Weights of a small transformer language model: rotary positions, shifted keys.
Each number is 50 + 12 x the weight over its row's rms, rounded and kept within 0 to 99. Layers, rows and columns count from 0. The size before them is the row's rms in percent of the matrix's.

# layer 7 MLP up, 896x224, rms 0.172, rows 416-430, columns 112-223
097:57 46 49 59 36 46 58 51 45 47 67 51 38 41 26 32 72 52 54 44 35 50 56 61 40 33 63 48 57 59 41 44 65 42 43 56 58 49 30 67 49 63 50 52 44 75 42 49 65 37 64 30 53 66 58 42 55 71 49 41 30 65 47 52 54 41 59 28 64 47 47 37 47 54 53 34 39 63 38 51 63 56 33 59 45 46 40 25 53 45 59 37 42 53 44 52 52 63 67 77 49 70 50 40 44 41 64 40 59 51 46 19
105:70 43 59 33 44 73 58 57 47 58 51 65 39 31 52 64 58 50 31 63 50 63 48 54 48 45 37 48 38 69 30 54 35 53 55 33 51 60 68 71 41 55 52 57 45 51 59 46 47 43 41 49 44 45 61 49 54 64 59 50 33 27 42 40 55 38 71 51 63 33 43 59 69 54 48 54 44 49 46 42 25 72 53 65 47 64 52 66 57 65 50 62 68 49 69 53 47 42 85 44 46 24 67 43 70 33 52 42 47 78 50 58
096:46 32 39 25 52 36 50 52 51 49 60 57 53 57 46 49 59 51 41 69 50 65 53 49 65 37 34 62 43 52 53 46 36 63 74 32 50 59 37 48 64 59 15 56 52 41 63 49 59 47 77 42 33 70 42 37 76 50 52 33 52 44 37 54 49 57 55 51 64 29 42 31 34 48 60 56 53 70 46 72 51 64 90 40 64 51 58 60 66 26 39 49 45 64 59 41 50 52 53 52 44 62 17 54 41 36 59 50 53 50 50 54
101:57 62 40 49 38 47 46 33 82 62 48 57 63 39 25 58 58 50 73 57 60 44 51 44 37 38 55 39 44 70 49 58 49 42 60 33 55 41 29 47 38 66 27 34 22 29 61 46 62 52 50 63 61 66 56 53 55 57 56 60 26 49 23 46 46 51 26 51 36 38 14 42 42 50 67 43 59 43 44 33 46 36 46 54 53 43 58 50 54 65 25 37 61 48 42 42 55 51 47 47 40 64 35 57 35 61 49 41 52 28 55 58
102:50 46 49 58 46 49 62 61 67 47 59 60 47 55 29 54 44 07 58 44 51 57 52 74 52 40 42 62 39 66 42 37 35 86 63 63 41 63 31 30 87 48 35 40 50 62 39 41 42 59 49 59 46 41 62 63 46 56 75 43 53 31 74 69 56 39 50 73 54 59 45 58 45 52 61 55 45 38 47 46 67 45 62 62 70 34 44 57 54 58 48 53 45 61 73 60 60 61 49 44 72 52 54 61 42 56 44 54 42 66 64 39
096:56 49 36 41 29 28 48 47 23 71 50 44 39 72 54 58 56 59 49 64 61 57 56 35 49 42 45 52 60 42 60 48 74 50 35 22 39 64 70 47 65 43 36 52 55 56 64 42 64 58 37 55 50 53 45 51 63 61 63 52 55 53 69 54 18 14 43 40 66 54 33 48 76 58 61 43 50 63 51 65 45 58 35 46 63 53 42 71 52 58 46 62 57 62 37 39 48 32 58 48 45 32 37 44 41 55 66 68 48 58 35 40
097:48 27 65 14 42 43 60 49 54 46 51 48 30 52 45 52 49 39 47 55 66 58 47 57 45 51 58 64 55 49 44 65 59 49 49 44 60 38 36 50 44 27 56 46 51 47 46 42 59 47 55 43 35 35 43 59 43 49 69 39 35 66 56 82 86 50 56 37 59 37 63 52 54 31 24 56 65 50 27 60 54 25 59 36 32 41 65 51 47 39 37 48 47 50 34 55 61 38 30 56 55 51 42 58 53 62 62 52 52 46 40 70
097:47 52 51 50 41 64 49 43 74 74 51 53 30 54 54 46 62 56 50 45 30 61 61 69 78 61 31 58 72 41 73 70 62 50 55 73 68 71 64 56 50 36 32 79 45 51 70 65 36 60 43 55 48 55 62 59 48 51 45 76 48 27 45 43 54 55 45 66 29 37 45 42 46 38 50 65 54 54 49 63 92 54 47 58 35 56 32 48 32 40 43 49 39 55 63 44 83 54 46 51 43 65 43 45 53 28 28 42 51 41 48 46
098:59 39 43 62 64 45 35 65 57 52 70 62 47 46 49 41 48 50 65 29 40 52 46 56 59 55 42 46 63 37 67 49 51 43 55 63 51 69 43 59 86 36 57 43 33 43 77 36 40 66 50 46 40 45 69 59 57 55 49 60 75 66 51 33 52 72 40 46 74 64 59 25 67 54 26 51 62 57 40 36 61 45 52 56 56 41 66 48 37 57 65 50 50 55 31 55 40 60 37 40 63 66 38 53 62 48 46 59 43 46 55 53
104:34 51 58 60 48 57 62 57 44 71 67 56 54 50 39 54 56 56 38 72 51 36 55 34 66 48 58 30 37 60 63 47 57 66 56 56 48 50 50 55 39 38 23 60 48 53 36 53 62 42 33 55 39 53 45 50 35 34 32 58 53 58 27 61 45 48 58 47 33 49 68 61 49 55 38 58 34 48 63 61 59 53 57 65 44 64 66 63 35 55 33 35 64 63 48 43 33 65 36 49 49 44 46 36 62 31 27 29 43 61 45 59
098:41 38 52 75 51 46 34 20 61 45 49 32 52 56 52 64 61 44 39 16 52 53 70 37 59 44 46 60 54 37 43 60 66 51 55 41 24 47 42 51 49 53 55 65 38 52 40 47 65 39 50 52 65 66 48 45 63 42 41 49 54 61 54 51 28 47 32 40 53 44 64 57 58 37 45 16 33 78 31 56 36 45 37 65 58 67 63 53 58 47 48 33 45 47 48 57 35 52 62 50 65 60 24 43 45 70 47 57 52 54 55 44
101:32 59 45 57 44 49 45 65 79 30 60 21 54 53 33 38 63 34 72 59 62 55 53 55 69 63 42 47 54 37 42 50 66 55 50 23 34 47 62 46 41 55 46 65 45 61 37 54 64 52 60 68 46 56 31 33 56 67 57 25 56 56 34 59 56 43 39 64 56 64 55 40 57 46 80 41 65 53 38 70 32 60 41 25 45 61 37 37 47 43 40 65 43 36 50 55 46 49 69 56 35 66 56 21 33 37 53 46 63 64 35 52
102:44 52 63 40 50 63 60 44 35 63 50 38 45 55 53 60 72 49 54 48 45 44 52 62 61 33 52 25 66 60 75 70 42 73 54 51 56 53 69 26 41 55 42 50 22 40 51 63 72 52 44 55 38 49 49 42 50 61 46 51 63 44 33 54 31 58 33 53 58 65 59 25 35 46 17 41 57 66 56 54 30 36 44 73 49 46 69 55 40 40 48 63 37 30 65 40 64 46 38 64 49 63 49 35 65 51 45 44 42 55 67 41
100:45 27 57 29 52 54 54 54 55 64 36 67 59 41 54 47 58 59 31 48 44 52 22 72 49 37 59 55 43 31 25 52 30 77 59 53 23 53 55 54 44 55 43 60 45 48 70 53 44 46 53 55 36 62 48 52 72 61 41 43 44 57 49 60 57 30 51 40 27 53 43 68 51 28 64 53 56 69 51 52 54 35 71 53 54 58 42 51 34 34 47 48 51 43 52 31 60 35 50 51 42 63 58 53 41 43 50 35 43 47 86 55
106:46 49 39 69 38 26 55 59 52 48 39 43 59 61 54 62 52 69 38 38 48 73 47 48 50 60 63 56 70 44 49 56 49 28 80 25 52 52 54 71 37 47 45 45 58 54 42 61 69 71 51 39 54 42 43 59 60 54 52 56 59 58 43 39 57 15 46 68 64 61 42 54 71 52 50 59 48 41 58 66 61 31 38 37 44 66 52 62 29 65 57 46 28 31 36 54 54 48 46 60 43 50 50 50 57 46 37 68 31 54 68 47
# layer 7 MLP down (transposed), 896x224, rms 0.0496, rows 416-429, columns 112-223
097:60 51 66 54 48 52 40 33 48 33 35 50 42 78 45 76 52 47 62 55 69 30 45 41 76 67 64 49 17 51 56 56 38 44 61 48 22 58 36 45 52 57 42 59 69 61 50 51 39 59 52 57 63 44 41 39 68 45 52 68 59 44 54 42 57 58 62 31 62 69 28 48 54 53 36 51 54 22 49 55 54 34 47 45 45 53 47 63 44 58 77 44 63 42 44 59 51 55 50 49 51 55 46 52 53 49 46 58 44 56 55 50
098:41 49 48 46 68 46 33 34 67 44 56 39 70 49 62 51 80 63 81 29 34 21 34 48 44 67 61 34 66 48 56 52 41 62 47 45 59 53 32 56 67 46 45 64 52 30 69 61 77 64 51 58 60 47 40 42 69 39 59 57 36 48 44 42 80 72 40 57 52 32 51 56 70 46 45 46 43 26 53 64 84 49 59 43 48 28 64 40 41 54 62 50 63 42 61 51 54 75 52 60 49 47 65 60 63 76 32 44 57 57 39 39
088:47 81 41 74 79 47 52 62 56 62 61 31 41 42 50 42 32 61 48 30 50 71 69 40 38 40 63 54 53 65 46 63 37 54 33 45 42 36 43 60 56 61 60 56 41 44 45 45 67 77 34 60 50 51 44 73 40 53 70 45 55 60 60 57 59 50 72 46 48 66 47 59 65 48 42 63 52 55 59 39 51 47 40 58 31 27 50 43 30 78 72 48 60 53 28 52 51 54 51 23 38 29 75 54 50 58 39 42 52 46 51 48
094:32 56 59 51 81 48 54 41 44 52 51 74 38 63 63 45 49 54 32 33 57 60 73 62 66 39 35 71 58 44 49 52 35 52 56 48 57 52 50 46 54 24 46 56 58 42 36 51 36 49 35 54 48 56 45 56 42 50 58 39 61 53 60 28 45 45 50 57 68 62 67 42 50 40 56 24 37 53 68 49 60 62 46 52 44 46 53 39 53 34 55 60 44 57 57 41 41 52 64 32 60 64 53 56 47 45 45 49 35 55 68 53
097:53 38 68 50 54 53 41 52 49 55 39 63 46 52 35 52 29 48 42 40 28 37 38 48 47 40 75 24 48 48 69 63 74 17 55 65 59 37 62 66 56 44 69 62 52 43 54 61 49 58 54 22 36 45 53 52 62 52 39 67 51 61 37 38 49 58 39 35 67 48 39 54 84 30 61 35 57 52 26 57 63 45 59 31 32 52 53 48 49 59 54 50 52 50 22 51 50 56 47 43 47 45 47 60 44 53 64 40 58 36 59 41
103:46 50 63 25 68 72 50 42 42 45 51 46 56 58 52 32 74 54 45 45 46 66 42 52 56 56 48 55 42 69 46 51 34 45 43 51 43 24 50 77 35 48 49 56 34 46 45 30 52 67 58 42 36 37 62 40 46 27 63 33 32 54 56 55 77 45 39 25 54 61 36 54 42 45 44 58 50 51 40 20 44 53 57 69 52 38 61 32 44 45 51 40 52 49 54 59 58 63 41 56 42 39 62 65 62 59 29 43 45 66 44 58
101:49 58 59 73 53 47 52 65 55 57 81 63 44 63 52 44 52 65 44 35 71 35 40 51 66 32 50 58 31 37 72 48 52 48 40 53 23 59 27 49 48 53 56 45 47 53 62 31 46 41 34 69 58 55 73 39 67 34 52 59 45 23 34 30 29 54 44 66 43 47 39 66 41 83 57 54 66 37 46 52 56 55 52 69 81 50 37 57 63 70 46 37 55 59 48 31 57 47 60 51 42 51 55 57 59 54 68 49 46 85 52 25
093:63 27 57 57 62 38 61 65 42 27 60 35 62 59 45 35 51 45 32 51 60 50 48 37 47 56 47 32 30 24 52 37 38 51 56 57 25 40 32 70 40 48 53 55 45 32 20 56 35 54 47 45 70 58 44 40 69 39 57 51 42 70 55 47 48 38 47 47 47 67 53 62 57 53 55 47 29 57 77 52 37 34 45 62 57 56 58 50 62 63 44 34 51 29 45 42 40 57 46 40 55 51 46 49 53 40 44 50 45 81 62 46
093:44 53 77 55 46 57 63 35 43 62 51 63 45 51 75 45 64 38 45 50 65 50 53 16 51 58 42 53 41 59 42 57 36 58 48 40 44 28 64 44 48 67 45 62 55 50 28 62 56 51 56 44 51 62 42 59 54 61 32 39 41 22 39 60 47 34 42 45 44 30 46 79 26 39 67 45 41 29 46 79 55 47 45 50 40 34 47 68 66 43 43 71 42 44 63 35 66 72 52 47 46 49 41 53 48 45 46 53 45 43 43 42
100:45 58 63 24 38 48 42 55 35 35 47 38 44 30 74 50 62 61 38 60 43 37 25 42 64 58 62 51 60 45 41 59 46 62 55 50 42 53 27 42 70 37 35 34 53 51 54 49 48 66 59 45 40 55 59 31 42 57 43 40 57 30 65 55 55 54 53 59 59 26 30 70 52 44 54 25 36 35 67 45 40 47 42 26 65 61 65 50 49 31 79 48 46 48 37 41 54 62 37 54 47 48 42 45 49 54 48 63 42 44 71 59
093:50 53 45 37 64 55 76 80 53 60 48 42 47 34 46 57 00 55 55 53 55 42 39 56 48 40 73 54 45 57 53 39 43 43 65 49 55 60 52 51 47 44 56 45 75 47 56 56 47 52 51 48 39 32 48 57 29 58 47 53 43 52 41 38 58 51 53 57 48 47 35 41 43 55 38 71 49 33 70 18 60 49 46 55 49 41 56 51 50 45 59 80 38 52 51 59 38 35 39 46 23 53 76 44 69 34 44 47 38 25 32 55
109:38 39 55 36 26 42 71 56 46 33 31 61 67 54 67 51 48 57 38 70 44 52 59 25 43 40 60 47 40 55 45 50 46 44 58 56 51 75 29 53 67 49 62 28 60 52 46 58 28 35 52 45 59 50 15 44 47 19 39 74 63 33 55 64 65 61 50 61 57 40 45 47 45 60 41 57 54 47 45 40 44 41 53 50 60 46 59 44 47 55 51 66 56 45 58 63 40 51 61 44 46 58 44 63 54 51 42 31 58 59 55 40
098:45 49 40 50 27 59 38 52 46 41 81 55 61 42 58 45 32 38 51 63 34 37 51 49 35 88 51 64 32 55 50 35 79 24 58 52 50 67 29 63 72 60 58 47 69 75 49 44 64 53 52 65 54 49 35 53 46 51 41 45 65 64 52 41 44 38 75 64 54 55 60 45 55 52 62 47 55 42 48 20 60 71 43 51 37 50 40 45 56 56 49 39 81 59 35 48 39 53 66 35 60 47 49 62 49 32 44 59 73 48 35 41
103:39 37 61 79 55 36 43 40 50 50 59 43 41 56 35 49 85 43 61 42 62 54 45 16 30 48 58 50 50 59 61 52 44 58 39 61 72 42 52 40 49 40 38 55 51 49 49 69 52 37 65 51 49 52 58 30 33 41 61 33 43 48 38 41 58 46 66 41 58 46 40 56 53 39 48 50 67 22 45 57 42 25 62 46 67 44 73 40 68 68 35 40 58 58 48 67 47 53 48 38 63 60 48 49 45 74 52 46 55 75 51 68